Weights of a small transformer language model.
Size: width 256, 6 heads of 64 (3 for keys and values), MLP 704 SwiGLU, vocabulary 1024, 12.2M parameters.
Training: a variant of Adam for these matrices, 730M tokens, 5568 steps.
Each number is 500 + 25 x the weight over the matrix's rms, rounded and kept within 0 to 999. Layers, rows and columns count from 0. Numbers have three digits each.

# k: layer 7 attention key, 192x256, rms 0.0834, rows 172-191, columns 0-127
# q: layer 7 attention query, 384x256, rms 0.0875, rows 301-319,365-383, columns 0-127
# v: layer 7 attention value, 192x256, rms 0.0778, rows 128-143, columns 0-127
# o: layer 7 attention output (transposed), 384x256, rms 0.106, rows 256-271,320-334, columns 0-127
k172:483513507498490510488473455495495479494493464501516550449472461498494555541515470507471497480487493494467533514456457537513468459498496514521469504504580535527483539510526498539487523495525454502505503494482507477500517522455482486506530516516475512534563515511520485481564530495501528485499507517477516508567473493512499472512484448467507497434488507482499489450489503460500523512516
q301:533470510501510505506495451457495516501461488465517504514502511477476514451469497483483486515477536485526476497503495526508489494509508493512463552506488502511502487469503484516524462548461512481520492527516484481472462490553484553494488512496462505526505490455538513487493494480517513470500498529506522454535487477501542485521530512502518487489530511546508459519487501506512537458496
q365:497483507501467530497478513534515477529525486481505480516510506494570507469484507478511523500525519465526455507508521467471556482506515515494526494486504486513495498529503490542482493505475486437475464523501473445465519519546465502519484462489491483514476490484481540521503521497493516511536520467518472490525476478491477438521476561498520479473480547531501502521488505504507480491514
k173:484467485511489484488518504508506485489483506463481528497474496484543472472464487515464522502513446489471527545527478462544497492504499523467436493508482504521513484487498495544494505481509502499553499518468518486485521490504513477449487511481533518494514469522469506502469513553463475480497461529539492503507491495505491486496512482515477507523475542499518510512511535532499489481514
q302:496458544464493490487494474482417519507448492496485497506474486508495523503511508495514481523512521513516527503485472486515505529522496526520507475462475525509507519464474498509504482495504546509541441495467523454502515501496520561507502505531483515488505475559486477502508469463465511480493504487500541488515512489483493525523470510561498503498517503509525472470453491530488561456488
q366:525467482494502522534504524512455445518521502526494496503532462511502522512483542517501498496497526516506459488499465523474472475511510484500500532529461496521502458520458500449454470496506497504505496535488483477496501524527485505511427499533467528530508481489511525490485446518529493485476525483523519490486522470515514518516511567484489468526428518486517514537466479525492499492472
k174:467489498514479464508526503525478502512472521471497519504521482494477478500514493527495474484487477490514472503483515485525523506530516466503520461535509481508505470478545468531503501540511516491496539527494516495507503473507508489489511495515480548489503526545515466497482514492467509477481458503505472536472489525520442483514495510486494499495505510515462507489510525551486516518509
q303:476537522495530478534515462460567459443465515516451541482525520535489542507524482519488481492515488486492494461485468497468492490597505472467484529474479542491517520517524500475466510539496487497503532447510498502502457544517505482513541505533463579530499465527530485501517508536513495500516516469503482504457481471476527492524509462527492559467517524462533425517489490497522489519518
q367:442524535496519518513487521514507510498494506450442484499484526480526461524490500503460503474474502504548520546476494539513524459457558539537455505495530533516442474514528485546506494521524472514537454518530512508512514494529442478517464497472502499525505470529551546528495508507453492488500489465511538509487512490523483463486522498509541471511518542486535479590507476524487568507487
k175:492502551505478477500462469499502499480528464525471469466507472531501491491518492472491517518462551484499553499491564466465460465526519474492538551523513544497505526508453492458524467484488451534493521528544570552472498479481487476498486454517535481529505462512499505452506441472491525535451500502471533468509499473456495500489491503480515511519481463461526452508466497485521494465517
q304:507501535496570522484528502459487506507478486513517510567530506490466478547499482512483482537522507540461474453480485501496506507525520459483508481462474526499493525442515497438516471498488424530455459492525470557511527524491473498527471492559507516490522468491466488495545478481513522517528549481475511520491482457519505508495439539554493521536507462509486491465536512524485508531546
q368:498525518517511523499514480482498493526494480479495496501521531473500498538514508528472453463530499491538517557472570518578475502499469486491493521484519477511500519529520464490537488503502490504449490499550430516508496466493522518489524500518501513555497513486528450510485511480485512472504462511520501434524493525508470501502480491458505508472484476472540471483470528484506562466487
k176:518502489502532496513528491470403474508467530448501480524500543514508505493553484493536507495511516510520492477489495483486463478525507462503558480455480499561517551520507511511508494506496497534468450502487436507480455536508478467506517502517454491460520532473458475517488496526515482472508493490467494452526522540506510548497493544549527524560506491513495487466537461465450482520522
q305:504511497469492480505492536504499525537495424486504482464469495485460453518525525502474521490453594498542506505449555499469470529460486514491520530472509492507492561516512501495494512507512497498463504516478519557511491461490536546523519505486530484476514502456493520501462481480475548517500490510507480505477511504495470498448522498507482470529533487519499486535494491505457482511513
q369:505479483521461501484476455521504494544490513513480510494548495470536494492445485493494534497484526494488495486482539528496547490487503523473488506496511463527497545552481457480508490517469496495526452520534495489473479487481461480454474493480470495550510510512482495472487485488470467488468511489493490496505485545514456545497493470490456505487527476537494487485513539511552538489519
k177:517492481510506524510523506509511464513473521461500508526489470517514501506491504464499513465457506506488506504467498506528511515494523512479535494503464487524490487505519498501473555510522494525460509516478469509501520544506513482463534467519503508489507536473512508491509507551516483520509491479519518506515498514480497474491472503504482480420485519518492474491526520487441522482499
q306:536471504488532501522522506521500519530536461501446506484424520494496533517515516458496533475477493495500489522501505476510483473525476465501499474473517527484522510497485521499507511512534497510530490506498510498466491479515474476465514484479495487488518559518472489464469524514502470485484507527526532505451529504486475485499503503458527512487468479483553495533485570478491523534504
q370:512455485507538464466534471484537500515478493531494459472468511553522532524530459506511508475501487541504524508484506535503514455473508461508509484471539543490489509529541476527506505525538477526509501506468500506506483435519474481465464481474487526492489492491516494491473511461518523496526493448469498486518482518457477527529496506489491474501497485533502463520513511469505526500454
k178:471504455511513446482495467520486483458516488465527519503482498546479504488511483544503494496496531471530490480488485538485519510481505498497496457499510483506463470502499497498470513519531504470504524459509520474496498470485512488478468471491470516480490538497538492470470525503509445492512491493475507500492496511442487468488485496474472503472470513509494466551487499502515533488506
q307:481532451491481499521512525534472516510473459506519530493467479521542500525471491548499527487541439489511461518494515482473525469486507484528471495488507531501509519547488496490523438439485484481529506524526540501534480490512473459438499474496481472501490510498489517480498463525510504500492488497506509503493486545502386445528522478469511447498491508507517495526481544497508533571485
q371:484500507514492537517494484508540524507552448509506518508555512500524547494508461480475518492490499490499510480475507480501483488525514518503508497502552488517491515532497463492520520472493499508481512481530522506523487528499502468440507571485492546537513520533517496445507560505511519484491506546508494522519486443494504512499518518521489513478539514479484496522496503525503496522515
k179:407504433485472460542500485507449476476487482490534476476532534532473469475461486495508501457489475500520501547475494501522468516526518500500506522497542466461465460543555462515508510475449530475473472504481541491501491496542504502488537513479477552514489495490507539514488539505482484506467471463523472502486490463547457491528503507465493521508522532530509513488454489496501453505456
q308:495479528501549476534515562543509508499550422520507490500486505527502518515498515476493469505512499533517500528493464486458522510525480545508482490459501515482519494482466512528484498487492524480498453521501515483482541529526520508493510487520471482485498499554489507494490527489501500505493538479507517544491481487477524569462474500529495479470473532463481520495455525513456510468520
q372:502515485476473516486540461498539520516479483517512541489522527519497495484496482521530512504512483511473497598520449504502491495497578502494500468489497537502485490435506525565521464517527471512533478517532488442518493491514534505454490561505482516497535542541470514512511513488514516473512523503479537544533524466497480488496439537518525515464492500479517513508480518479506543507473
k180:539510516537557476479499520503465491479483526487522467507514499480518513493503506486472524529475460476512468477511496542470533521522498495500471498517491520521495495483496456508484476488522536498506511518526513455535470469538488458505483474500478506524526508456502482460482482492495512556529480482477477490481484495470513472500485486453493512528487493487507485467511548487548514566496
q309:482519532573502493504488527527522498504509496526527520507482510474539483514489470481483508499508513501469499447449497470511472529459486465544521468531538521500516492471500529424486508524533520525534468543510479465503526518504480486491520513513511478484514475463522549503479518503462495477496484484535524529499472512509486519469497462519512535506489489497463508500479505493512462467496
q373:479489456465506498471508463485511491492475507522465452525506526514525497502487494559568541498503464529524489505479522524510508502529529462497457498476519514501496488477486519523509478521521483538518510490528537454498530465531492491496517506491506514519572494498509519482561477469477531541523503469508483523485500488542495493494495473502447448526495499467505525462528546455546508477494
k181:532510491501520490478535510504535480474494465494506483484502450501474500525476527503538473537514541470498463500470472537488493478489520500527538459497500505523449510501475522473470547474504532513550473512469488504461521519484562489497450485486488489493513535517461495490485490500517509529515457502522501532476516437505492480523503483474535490508494478511478498464480488486485520508504
q310:530516519426514503429476457506498518530485443440433490457475406469486499475510465493516510471499480476522489470486488486442504481474540494526475509485494499519516464502534482519512517494494541512526497504498535474499497549470516560508459539478495478516476445496520442433496527510453525555532464546532486481461483484542532498492481529469485464487493497501437484514531474473558496497505
q374:570516514531528500488488542499483534526500506467482497445554456495485514511507484447470455468556462515530525532467517505492530451500440473485535500490512502541492491508532509434521533507501513484511460479467525499505491473443530506504489502510553502546433504517473525490424526508534521519496452508497528563477498492518515512483530505538517502506494480538451512526493519553439515491519
k182:505541506531515517508525503520466474533485465546465500552509540458474468491513473501552492503461481476498479489488481491518529450503510491501473516518500441509526508497519506464576482532504496477514525521494508502499479478501497493477471517478480538476494517491513528512531510490493474479512521533562511450521498484521490493489480471535488498498434477516468471495528469532519433493510
q311:481520512518500483514509477487471467492493507494498490430536502541519504545505508466488495512542447513491515509518490480512526449487492490518521506503503471527488502519487564469489464522493548461481511505533495483510504524472503497504500461499448521484512482524473486516477496502481479513513495482545503539507509471488508500512505529528447530512523487490492555491499455540556518482535
q375:493460483570476521495464499516492515494479551525518504480475466495480478512511479485436466535530492520508524494480508445527538470533461507510482473489531533511489509527498502510519508458468468481541508523505515509499484468514497526535483492506487473487524501514494469557492491517546513497515548511505474499492459448516451497486495461555536543482513524469523504507526520480487507502472
k183:496498552497511498501522502493530492506504503523460497498547475522484506477556521448502471477502507477486496451464534462536539470531473506509463489530506492472485501533492452497507519513520517456484527520532494526564493544509509541510539510524503521500505512531483448485477491481486491505507477512488505504479527466558559489527514484498477501511512510501490478515494490550505492509515
q312:489518459482556529508464513555507481469479469493500464478505501503486509526479480464507500480519477459516496528501497515526507475487539553493473483515499510493528476521514537474472449490485476524469518496535443466483507469496496462512476468502518536531549540502496515554514479502514469458495506522539484515487491494522504511505478532457473470518448522481518546516512525503466478519500
q376:478525492487489475510532495488491497502468482501467496465473507483493521514530498502476520441563532467531488485516540477542500543502510466527493521494509496480554517513496534471527483465532460492542492503523511505497506522490527522479491513498490500508533529465523491498491491528538515516463513519489517501472515503483511495454474527544488518517492517502526550497497479467487494520434
k184:506499452500472480522476513489491491491509465513533446457480507511508523519509492498476499516469471500478529462490482491466496460535522534487495506502523528449487533508510503516516482508508519504507568505477500505543505501484493546512483461515515489487460479528522516512513489477524496499471529536486484481528524494486503494473487507475530504518537507483479485484501479457522463512500
q313:508491484499498514524505519489540530494459512465530506457481507459462544506497507489445527508488520499549473511495502514517433476499512452507518475486482512497487529477482554466500461513507520483510529537474517493524510453522492509515529466514468462456508543507466536493529482491484504500500512506524512528466533501521481480483493510517475482501531493466514530517516497504542485512464
q377:486534522470519500512503524493512505517516460519491509516467493482513496521503443460486467501505516494523490491480544563494547516496477470529511499521543495491467494562516481538463502494497472477484496453486540469528448469520481519497520480504523476543571469516537486516469475481533446511480489495518495508506463493476500484512540497475478509526511511544505505492522503534512556502485
k185:515518500540491471507505475536483490503528486496502496512505467524515529524443523519470487512492522473482481477522480512535464527472518513547501537524544496477466529522475461513482522499510538497486495490499501518519513513516510501510544502516476500526502525554514502507488489514512487480520549548533517513500509529465492495507490504506442476457481529473474471523491482481520536501497
q314:532510500534519518500503542498488542520498538492529508495484478484491547504484525507498522515505467492463541472481494480523492521557561491486467491475482505514510476464502498506531480501555510533510486510508439538531513491457481520533493537509515512515512482498492493527466500485577508487490521523489503511502495526526481473495488558536533547526498513488488521476493536523486531545546
q378:535495479492509486533471489516492552462510499508513549450508493502519555526485535471498481525500524493503521477510494540503484522472480481490511471466480465473479506541475534507490510555465474503470520485511498476465511526501499516490493500533503515500489503541488531482515485500477480490503513528506499474477491464478486540525501533475509495480455481480530547506525507482447484500515
k186:540484523485498473518504516500434529478535509451535526487489464471486556502507502475490487435470462521475503525498477514471462480542500491510545482469488495486482501493521462538549444489532477484512518497537499473506505474551466491521473498499473493506490497492508509519494506503527477520482494498507479506507530503514472555472551547507527503509514512484474477512498487490488527531462
q315:435494501526544480531501495489499546489474463519491489526500472507541487531498533499443441487510494526430507507468488491508511502457468532505500531484507534466524462470488518499489455480466474478483462496466509479521498487497495519485488532498470486487498507486465484524532480473463498504480517488469537525484470457508500521481524524483518532509482483498473509512533511511503469529501
q379:513479531527500496500506487507513504551495509493498522512500517483489512480461511507523508475489507481496457495524445489463517480513484509471527492519495499496479501495497519481564519559525504500571518497493505497496451493545489470455483511503502516544492509511541488483486512478479490497476482530527524474510492490484470492495484522470519484499491509468502499509516474519499521503489
k187:527512517506499510512521509470471503497467563477482514502474504525514517510480493519501459503495471467501467480538528542466462525501499550473509515486505490471526506491490466477448543500520504483526482482561483515496503479460540523530515490519492486533501500498455505480470472491520493508477490492480506574451504497523496523472507503504539500521470536502502525439547502468488479557515
q316:497521547540462512506504512474484470534465465459478457477495396469496528472519496470470558505482518515498512496478512462517512499483468490524463541484504510519508495526495473498480503493468501546484483453515537504472516572481502565513463561475560516460486477514502487494464497500522478520506438545517509450472504517513565466503527470497525507488489492517481503479515478501453502500537
q380:474492514482495476486490535533491472486522551462524486466484474490546502537530504511485515550490482533501528482501486504492484498495512441519472486500487516526491473537542505499489510528516510464557489493477515538484530500539526501495519523473507427514511487507486502481436499507512494496497469554463490487495506481513533479525547461515538526553474487468492439522482514572518475531407
k188:489516498482484500488471481529505492512497463488469477478505484477481463497514525497497486502518498494538504511490515542484529474505454502484499464515501508554543502499488446542503509489516535513466506525483477510533485527481512499509473479491486482472494548530531470474492542494466484494506493517496503500516453549551472483473479466465514506485485490501476488503481503489475506492543
q317:511465514526478486518481523500532515492480467528488532485526505476511539479489494529500484498522508529520505466502511515529480517524485478452502448465524512513515510516496531499484454503516503508519494479474491500506458515480483505504508483520530499516491484488501466498503534496513501499509507489498526516516472484515468536497508481458511504532489489472488480502462504475512499508520
q381:555485487519533507469506496535477561563556493531502500461435526493495499499499485479505503449484487540457513523563522520552542505475499476500515491517510471481494519560495460510496473495446491454516499487498495487490504502540555473489504481530486521475533503468495532447522470485471473483488508538530512451491467503496519536502470444509518456498482480502523547541488490551504522495535
k189:491531480532499502517469486478502536527510528491535490525496470497498486532464485542458445489497533504532520472537524526486529492481528509475514490470538521526479534501529492479513463511473481513504486507505493455521531517511511535467512495483504506474510483515523489471490480457496514542448561514498514528490495467469512447489498486503520525520520496523512504476467468527488474483525
q318:499533515486510500497495480499525479500501496481507501489529504544503528512488498511453500493481491502465568497514535568451506512479541474481521497487516523471495474525532506537459493484477516545514499505490487492491504530487515496491548504517469532497487505484526495535478509520494451465546518523474533512492490527477465451526468505454499506493497523534475491508479531495516514551507
q382:507457571534497505461488512489439521476485489497503494485501479499508503451507479517509519488515480525476546507509463536501457516489491480500508442468548507522485499493494513470495515557546471494548497441525500540529522463500476473476466522459483482469510522540470482506507533501516538506559499519475536527510515475546468518483468531501485482477521475460487516500498477503510518492472
k190:472471470493452452497463461464509466460510445487501491520541516502472519481515488528536484493547490457458547483508480499505506499472507491486501527479507502540495511485505522476506454522534472490502503517495511534529515486516527503497480517483500547481480485510498510499482506487479503528499520499472454471496504510502504529492507431523503497475504500456467541550493506513500464518486
q319:495457500514504552525469507481484533492498513518564514491469539529483488538446448501546508465504496515515558515506540532511566475500479486521514505487470502477500521512486471502529500480529509517524498514494499457490504424520478453485560462537501476505516561538447520436505503514546477462496525526507499461493551464487490545559403491536465516455534532469534547491536565550486531493486
q383:488494509504563507502520489451442501548473518488521523533432467462503531545478452567483521507526540547487563533516450458545448470515485536521492460414473513501482491522483525488526455468466494526446506474538507482496498532495452459466450515494500471482540489482463498454553513512503498517583504472495483508531513470425506526511460508521516516498550450460489521491491530439472511494527
k191:529472482503493487487536528501502483508573475517517516527496541520479555497504519476560496541500461515505456518514455513537487615502468472515493478431486528519537486480481503529482520476519505553477519499515502447525528510527529515500500532535528488483474499488537464522455473487500518467491517469481525464503486552463503498501525535501513514448467480481536496544441508511490501511487
v128:481522496553487534544457547497531474541543445519451531515519508470526453519509525486490487546461513465524500526510492479485503511503537480517524528522453505467548506469478558500536464469531524471495468527521509524535500470490479492470516495502558474485493479490498462500502487489498499561446519488492492451504544537533507497504514484494451539464442489548495488469510520528489496550495
o256:496526477460454484492519518451497568496512534519540488521526539491484531523425496524517491494502476459481559509495499476510459499524559442468476533450535457522493503539504519481477483539546538501522546515473483513504507493522477520490486507502500534496485462476497535509539510553473500482515538534525492476501536530499509468503518530477516508524557466461495460521472493480453523463483
o320:478500479437463489523545487542484482502519526495506479484532492524509499527541517475481515452515526510517514519502511504485483466468485509476489513521538517467510482499537508553462459447468502481476569523507497485515508517500454536537515531477485506503544508516485453523507452453509498477509499478525469481513508497455534477483517446494469460475528506512495458494546541494489528469510
v129:524502537474485499485511485539489484518482490469489488476551486539537558505445503466473548506530528481511506491559484452492495513450513497505497547508500508474539479536469409518553509482511514491498467509520490475518523504489521523527472519479483529484505528478446505494486486507494498480480518472545524501488512518521496439526501513464442491524537523478514463515536486549496550511497
o257:489469473475454476541485491496481538490503487544497461550444489568493490427533504502494493518501483448528487537506552503510516434498458499536534476507515531488460445480530483534440497459459483537493512490485471514474464500505488447480532479494480538533519502511555523490516526474513502480466452519513470504457483489448547559487476472521527551503464459531521463531552498452518417532533
o321:521564483514473494476503523537522489464513517470496529545510527460483478502506499500501517508519500506518490513502524480514473467546462483540527507453542491539457496519509478463499472517522499506478500512465479533540483517473503492487488502522539501501503424542494502529477498494504479510524542543494541492531469499476510522523493506551443510487486489478484447485518494512499501492512
v130:499509485514556480488550515510489454508454519486538490517497487502520477497481485518489496520496482479485518536537507466485475513488509511516525507473483525523491497501530457488500501540513458496528466528502523512489480482513529481504500462522460511511502511518520485489489509523575524505499495487466470491488521480508440509498493509507497486464484566489504516496490494512502475516514
o258:570536564476505528498513535530475543491517472479487471501522470516504503496505493511494480506507486503493492494501509502480483511488535503518521505459465506460493498481501505474511521482469495484534495475548515459462455508476486499480491481470480520500476489507473482440526477496505488517498439518472492511491476475484559471458469478483499493522496486520492484544499522520491473503473
o322:457524499492499475503478452480489520479465481504507490497518515476505511481485482487515502523503503513505530512496473503494491522479483521475456466517508460514467491508478524528498487523470540484512507495542508491498501498452512459500514501500539496525482515526491509433488457492544470542509494481439514462507535556498519513485514491435520525524520527453497484493506527489513481523478
v131:494496512482502498503536525521519472545508532526504513493495514494496550498499495559506518522538515479510525480496481498496523481473490503542509473544435504533496459495503535492492531502519493480523521487449501516432535535495480479522498513508515483496496518440492484514524479501467524501496518532482484494511453506489493510493486511526515528507504480479472527560495534474506524480439
o259:533489498489477495487466450502531486475494491489485523465504479483516482487536467465514519487497494492502479518505452476529491479524522530473512480494503457548532524482465522528498456496473513478490491507511491498494512521512523517506494512478478530538492508503499515525445472511525536508515532462480449516520541495478523532462488519491508493535502518515537473514523477506513480486533
o323:522488519512510520533490481474495470525515465494505503492497524529510486488471547501520488482467506528502458481516484514453508508517518499469499510488530520515554527462483497502524489511510528467535487473506496500500495473530493493447489469489480527491470507477524462504509507499495537458518485501498531501485460533500512504526487520503475520506516521507509497531503510495505501509471
v132:493485519525481520534524504500490483490512492495539516487505526494511495485495498517514527523519511503468472462488490514541516498444512515498494467483525498517532477507526537499487493534521493466469530432495442545531482484502485472538515507518494483495521475538544520478479524508495477580537507484453518531521507501525509528474481508494547527485484522480510511442473552489491541550558
o260:449488464480523458486527510544506463491528550491534524505505540484493528497459465467451518437497449508523470495505458463458446517487487481541500511516479499502528541487467511468456487507479481538519502504507528486534537497481523563497490508486516511457494461504470502518509457512509489468487532521512485498477499489500456527522520494501459472531509520481509491503492547556490529498451
o324:510505493495493512481487479551478500519522484502493497521524477496482510439509507492502544510493467508541469500478507438477502493484531486512490489521493487519488459473506497449562467524487460514476542515518508478538525510521493476469499470570511525525530480518477508565477479481504487518500494501516482481498493494516514480525522489463516480523464483506477446514539497472486509501490
v133:500471485506503493496485549463503500486479479507486484525507482495522448440529461521529535518472508469497511443493495555508496502553470521479463477525497500505510559539481491489580509531468478539502501475528556523516410471500479481493478508514551498521540469482498493492504506485511519532478468479474479501487504446508492489503500466486493493510489499475510546498513500428520484499532
o261:464516502561538516487512505486454454490502494456507492493529534491501558541486537476516447476489525472491509512538530454510494533505529469513481496501492498481493541529499527510534522454520490464482469501496506543512518523507463578518484521481522478415517533476525503500475485537482553479480509534526543557506538495488494476523527480505500442452475528519538458476491515538483553503473
o325:494480468472480486472532518470515498487496508512483506488475467476488498470504440487533500539477460513509498499503485491496511494522538489483482516467509516464492438507538454514490525483515481501524448511493514475511519497532487502493468499507485479533519531520494484469489468520493514520484518496505536521480541474493542541473498476488502511490505482513543463490493471489474476468513
v134:464515563497440456486513534513465471551480542503496488493464512501531489503518503508499489472551490491484515517530482512511494510504501480522485481516501481505484438489530534464461523523551465450516473524495502496450534535496477497505472534497474515496486522495510520493481491516470515465498497482501480557469533502496519514546510475564537485478510475531467476497539454508491517511500
o262:540533518498533522539498476508486520459487478535461476466486476522481519450496440508456493532516493506496488500489460519552506536495508506506533491517481479486466531493484489538515480493517489519509512471517496495522509466503541508483487504522516505494485510495525493492479491525503457486478480538515476502512489516543492523475488522484492502503470506491507546502508499515553524505471
o326:470448492473436551513531522438518483510500520524511493512492527508492485475498556477477487536501504534547487531479476475481533510477472505508525516489512515510471492486503485509495504506477511532473463469469527502480497481491506493497493542474502488531488500475493478467509479520526515485541482509486472501545489473474502462469487487511518479499450528493491521517527531522479462518513
v135:523543516452506523552502532493510520461478484489534498539556498509483496486478508553492504461485502500525511488513527507528468488478482515498488529493487521494512480488515527504526482525543513493505522521501448514496498488530504508554518484502494502490489466487548522484499484520477495443521530489551502505511513487484545513480515517488538478526481465498527525528453505501491522445489
o263:453460514512493442491485502463547479502501501497524533513483481512544471475499541485521541504528515522540512503480499515451557513530474520542473459477484489507481494497511531506488444489495477514538465477511515502526483509501511490498468476473431511548535507511513475478488517523501480503507471513463509467495520500476524548479477449553559525497536484501532552487487518512499541503504
o327:512519515518507509499499507464495524489487481517462489473520513489531498496476544489512498491481513459504528476482516508508530483547488539548504491507492547539481497493520514508507482507514475493532516509520554511498494456515514511498498500477465531503500529501522501472480504508519499473531504519482503486484479506480513467520512507481512484504475480529496485515466543470534533530507
v136:479503540505535506481476521494493526487511541490521568504513509481495490527534521525536490489494536517496519469487518476495477471507543505518519481488481525508486493456521522460515495502522525567508457456504507497503539491554520481505512511514511517504511523469501525495472514520461501492501508523481479532518493514449525534495481497529577488470503531524479498486464565519463468530491
o264:502516480537465555460499478542537453537505463520493520488478483511503494498482467476545503466499474513493489466521444470476539518510538516523515585515467514476467495483529578513522484535525499497522544511533514466524519533497506554480471476487521490508488477501498484469507480496493502528539521489501446453497485480526476449480517511452506479485510485505496492506497472496532529516506
o328:470460491493526460536504482473521497507497491493491490518518483485526528501510501476456514540532511471507504509517544512523499531462465507483506475513508509445531536480499499483514506542483536481494535490494456490511483502498471531527521513518511475512488476441516481453498533478480486488503476528438504524498487437502485441537512496455588523492496558479501497527479456482466516482541
v137:454557533502516504529539520519550499500469527503518482496532506519511549491493486488500512490478507479529506509497501489507481517467483497493512502478479523466523530521516474526534513522476527498480515475505484512477495496440486494518509531492525517454499481516570512505501497462508531516496455521514498485494495513513498482488518483525464494517424523531510499550523472451512466507490
o265:487475516479504476522506492456506486485514515532474516495486425459498517491493500510497541535544462496539494475504481538489478486493484532487481455466505488508529548522502470504474516508481514479495475469511508521474516505519471534527475479548529522522496556513528531509532481475502474503526442519508503509502493516467474516513489503498508497486542499497522524455549483508462474501460
o329:550507519487481492534507483489497494460484476491498496521487467499479506531535494507460512485493502524501480447511503502478495476516455502529507517474482508479495504519503482497507476476466513487518530545503490479479509534495518464495499488504532491474495502507512521552482497508523523527495513487472506454472468531537491531466483488521438526482490460501493490465478519479497514492536
v138:491470501469510519486519499505528542506494541514526494475449516498534519499478491497516522485495470542517492530515504469507487490483521493529519526462458478528512556503499535525510529557475523535464505493475507494527460510501502482508566501507534526521531501504465498488483505521515491518490495524495484488468521507509452502512502512510452458492556471496521474493499523505539451453489
o266:534536517451484520491496486514487511518530495503468464507509467486482511471534538481540512485530549493485523519548531494515453478553533448460459501494529514459486479496508481491538467482545489489486529481477486522502457500517490551503485488489458519516528483537506523485507484496478524509502431536498506506505550513470507479517507512533526491527466485512490498485493471464494478500508
o330:522505520484487473490502488520528510466515475504542527519500515529487481517485481465468536504490479475468560468490503518462511493513509511502456468482477507468512477496515509499531495532532502477508491537486522498460510502491526522508500535508543525495535471497463534487528501514540461538476509480488487500507514534494549510454501480506466519501507497484514558478511460534485513503467
v139:554515494526509499486491473498447502451516482530469512511517527515525489501506506503486510502552486514507530524519498516493522427501533511546515536471507527530538504544509539507474553514548480505539501468516478548479456508480479481491502475509492505524497500539519527502540505498499486471526504496504522542584519498502502494493451470456490503520537499491460468480508538514476472504483
o267:498500515505502507503536499500530488512499493494492496452491518508502514481501479480480516483464530515461477498489498495508517546497472504501559506516473489517507484496482510492503470459465511537448440533479523524467488477490505529480464481457487522520500489531463505486480484534505461502506511529521486551480481472520507556525471522503532484499514514501514494524509516513485506500486
o331:539519476485542554480498511547511492505478507473500523472473518476470553491479453496541536514468452469474500487493474515539462515498504503507502491514470494515508518521449500494475510514488523519497509544456490547477544489485490500490487464477521497533490464510457528487453552513483508474515504472515469469512529517496489512538525472518521524539517500529491501508518490439501508516487
v140:509533501517504572510548495519502507499455476540479452494498516496484488512479519496482496508514512450484445511485511509521500470540515472481530501496498500521478495470488490463489484474502475467493472505482526526470480563505498493530472551537514489518483489480522498500497526500511488476535486528507488511508454486485526470512470498475495492474502477517505559503502456507491500481488
o268:556478496531497487459507486520543482491448527432531519532476472503533522475514507512475526472492522532470493504475494530515466532500497521468540512537484521519498482485493456466510454508508545525490484486474546508516447497480522448504485486476512510476499484488511518530507463499528535509495503466489495496497512553485530524511495467501526464463527524436513533486509529520491489513502
o332:500472467413537484529473482492491471467499499504481518497472499518531512560506531522512451495511536512471529543481482540542490495476506530489518504522499479448527540502444472442483529521501514529507495506533504504484484505508452495474519458478456494477483464543453512502516485501498489463442520539487512502513495520545562507508477512517477498476488481511504502523515545459479479503506
v141:512465546569488516573494483456493522448459524500491468523532488483540511473518476508499518512436523544453521506509537509506490434533510498523528500475476510492543455481502484515504492494514493484508515511437512521483439506454495484544502507515519470506513496528452529517531491460496478490515504563501485472510469505506521479495492514469513489470470499509506526459515487494448472483462
o269:459482531501430471471459486513525473511507503459527516533492497498493476504450553436518471452514464521480471512504488487488460553491472455522508490515485483464545512507465503499523488535515501469490478490481515540553530527474498453457494530554499490476532518520457483547434487545492515513537509464467516501514537502507496536495522500456530525470498504428505541491487509490529500477540
o333:535478484469487480523534483485464487464533459530501519442463504501525531510499461487463479490480501503500531479527525510547536497510451444526516484496477528463545481514496475509479449500522490461512541477514467465488452453568484496528518489490471483504529561477483520522499505504487479488476535489513462459512508535522459493473505522498463492464491492509484537499473515482518499472522
v142:535477497495483526486489483503544476498475494501538510484476527463493521538493512549522466537528523491467510452534504485480453527489509480482504516495503536487481505495480470508466478471510518551480492496488507497502527538547529524503466499464533489529513496526507523496508522532482517428486528504486517534489511491493488523472494542522455523530538522514505488505507569447512507514488
o270:488489473497478472543486486529472527515472455500558512504492497530492487499499531512492533506510497503493509481497482457522489469512489541513530532532494525471499478466531537492529483497490510497487514509529453519507475495507517484470501500500464516513507483493480528514494475510528480492534519506496507496488491573481486515519446502499474487491475466489584438530498505514499491472502
o334:519497498504508478442469494529537511536498549436503516516543476532525491496461483467490539531530509500509473536551501532480472535496525477500481471463479501511507531498480493461521518499497554481510480487506497505559505522459507522480517501513501457463494506491531508516503524498494466483543486497467484491474500486496527491549536428596538511493500508508454516484546465524465477498515
v143:517512511510521468488508500517500501485432539499501550507520548540508520538539523496485500534513523457532475516502512520530522482519528504504519503456479496505488497547515521477454541532516515558494506480499503483441512473498494484476525492489505494488496527526499510455472518495468460511493484508492489456508549490472511488506522481520571495509519485503534498501481459492508505505452
o271:524451475474466528480456484491487471531468501520482510513486459496505506472492475519478457495520531549507499505516488518490526516488478459476509526503476511491482515480497459553486462458484515530488469480518511502510513526523504531478453491492482521490485486475500477463481460520503495513494503470505467513500518496482479461488503572486508539516515479504478510524494498482523512515527